config.toml
activation = "swiglu"
norm_place = "pre"
norm_eps = 1e-05
positions = "rope"
Each number is 128 + 24 x the weight over its row's rms, rounded and kept within 0 to 255. Layers, rows and columns count from 0. Numbers have three digits each. The size before them is the row's rms in percent of the matrix's.

# layer 6 attention value, 768x768, rms 0.0203, rows 100-142, columns 192-255
100:137125140139119108148113095109130102176177128130109085099099138119155157110115115110116142127145126149115111091124116090116157130140135125134138136146114096124143133123067160120116115125130173
094:118102100109100069099048135159149095160136164121136124148147121126132101123119087131121147114104109127088097116160079147117114096132131136122165052131121142133129098133113120124128112132110110
096:128103120121114162134112154121108105122155131132145132075111161133135116100150155100165117159187115132134170152159115130112138125146101129148086184125146134102088145126130120159132132131115125
090:099123125158128184126138160129144125159159141109151151147095156128111105141139132134118139072095129111126170078116167129111143158150132108129120156065145082110159129124144111121089111146125147
101:116126091119124102163104167087117123114149123098184112121132161101093163171147121143139118142097119105142159147087116153126128068136118160084108197143065119116107138113155145084140109125169125
095:130124154091144081153088074145158164099126116111134127133126151127122181149146168143145118115077096111106134159183171119138122112125045145107090129157118169128151106119159132116093068131141108
096:148075117065124126133124110148139153151108151158167134130127138149147126108161114150157109146076101160104130080104152134113107152144108193155129125127123110149139149174139136141134108159121139
095:115194168140129102108165144148126120132136087104142151109100130146128128090134093117121116078161132169167123133129149077150122151144131124127098121064098140147164117122144152129111118126106149
093:122125140157081115148167133162063132145072142166145130136105113136126096133122092172133099162126149104123142092122126114109158146174149176144116081116080083131137159141073134149144125103111143
099:087168150088124169093151088142120155101062144153127118125140135120139122120132132099143120159148129096147148118123113085145108173140165118098117159125127120138138120110141113109110130078156135
089:149141137122168141106128119114129123150137123117135117158132118108110143140154101109084131125079166112141163132062110122115117134129143128097147136176088104110138164157107143121181130135145104
102:120177123130108107109111102134096101158180159156130117128134115101148148113118094075156142137150132077138119127109099143129165134105125124119102140095116116111156143090150111124137125181166124
090:105130122145151087122150116136156152099147140105127109144119122150097121160144159123094126139121097104121134180125157128163126118135116147111127159127110091150139118167148090083132157095134113
093:115160133195114095076164144123135115121140119156112132150105135118154150117103105157117132113115130125118134121145126105143126132121117113119150106132116137096135148096118158102134128113125140
098:122126121122115121087116167151130101137113075121161111122146139097132100154160116124111131091142117123154100126115094093138131149134174110143134102109115145138145124103086135079146165134141146
096:125103106133125090126146145093075119116173146141172123114116144088107163100137133171147145140161166110137117133167159174125136095096092114168136173126137162091136156139126125149134131122147137
096:134145127170136146102119104115183154127093082133143146116139138163121121128153136099134166115102046124138119175067131126151108161184169116113147089106163144123143105088127114120114059098131143
092:130129146118156101174145123119070106143143194113125117144088096116112127175087128100120133112153148153150097124125135168131101104084157118134097157154089126113144102151116120107129174159174156
101:121145097114116146153111155119129151112111111130173108099106164102137175151121162151109086159135132134147163123118115104139118130101119139122112149110172093102108146138128131127082159122130131
099:131102076142145108166097150087123153110162112087076121149107143131088119147148110164105146134092119085111168148156094153122160108135141113107152152135092131142105116151127121108149155080128113
098:116116117110140132109120220129125098127163135131128143120106131129141101098103144082113118112124126165185122121090116158124129117138161101116124115143131087103134119134112115124124168142128128
095:114151117105149140133146092145146121125084173126180146111103109125116081119141110168115129129137115136102169117122159112138100095132119129147124092103089117131134128166107129145125128117164103
095:114167142150118189121197151127144098157111099128093150168136131142127110141093083105157151104154119110132157112149091111136118120135174102132139092116098119103117107101163111124129114151159128
105:140127119122128100145126155132129114132105099113123121140134170131121131125189128130090108104131102067094142142190112147159140141120100130092112171127129123140131161151158174094122150154164141
101:114121101127115112154146141117150088172137126152088122102092097158146149116119107155091149123092170109148074105128178117106116123135136111147137098146143115151154138117144147170130087137141147
103:119141171154146086076102176139105135117154106152178128145142139101111121129116135130121129091155118102114124184121140116148135130109124143136125151128145118103120103066114114087123146119118110
103:136139125142137168115101128141135164157137134092107120093160172116137155122153136118177124076117165106161125148133141131125172133111090129115144126118121114119103073161169156136130123112118111
101:134120110125163117120131152109133131113128088152092145109184104151154115153111132124073125094101127104163111144085157162128162105134142110126155112145151130107120117175185141144131137117140102
085:119115169100151164124152148086105122169147136110113118104171155103130089111146160133122111139145141130082111135140022119109175160082172138142109129170104092151131090159124127139128120083128086
100:141125121129124126113096132148145152138145121135125105145101119120128147158134176103110123189118059132176135109124074122102107142174159121108138150137110101128121118128127128149129166133148132
077:137115177071118101133129097125126130110144133105144131143124128122135104131104136147135116142101088122085170128200113137092101112098122140153135144131140145103097117116144135155112105144124153
085:151136106161138142157102169074100160151146130096099112159140136093130131107094107150137132064098126110117081161121156191123102109092131105157105114122153134132108093141134128157124158148143124
081:099126146112122088149151111159106118071145147130136149117137113151136125159100118115166162098132147105132153102147123098072113098109085146124113115104087165153158144112101137109142144105146126
094:110153150077116124133121139114132125134118161120150120102077149109147115131155142105156154142142110126129152088147078134084137113142169167146121134155078104101156106170136130144108166116143137
094:138164149160131154153138179110117093116139161116160129101158133118116146116144130102152149129135083131112140137171168147149126177165074110095093102125125133135187086165169128102151149129105106
087:126131129130118103109154092138123161122148071111125137109133115106090146155159127143106134094077200086133130104068142126146129103105143144145131119120139166160095132111102132150125097136151142
088:138115173146098075117139118155090112111139107131092138164104119120110142147141106149149191106118157111103125137173108155081118117126095144154142090086118165129135140154129120101119126144138158
088:108122158145092099107155152128125130099136179142156124092096148136128147115125143143106120163099155141135122159149144116132153161148094164157098149113136111112126148136119149080129147115122103
086:150126131100115106132096173147139131080163131121126147128074142135133168167139179150144162140129099130089142187124083162085104150170123132118132118124130156122101108125127137111102095125118083
093:137129149124118103124112148121132145106096113104144126114125099134105123131106152147138095175145127135082143153157142069087116118138125157138113147128106105172145138116120124139117097162130119
093:134118113157119133118135132136145147104085082152096096134101170117124142138120147152100141122151161130094111135085098187138121149139138118124156112118125151102112116118161114107124147185132087
091:119125165109157137118100101113140122102138069136133134103160091133121116088178138132143155119169122105107133171157123137096139115147117126112113138170104104147184118138139126147121116169131116
082:152140125093107128084108144126129129082111101116111136167120135148147091129151123121151150129143115073114097141135089165110110143160133137091136167107150111116145137167131141146132122169113128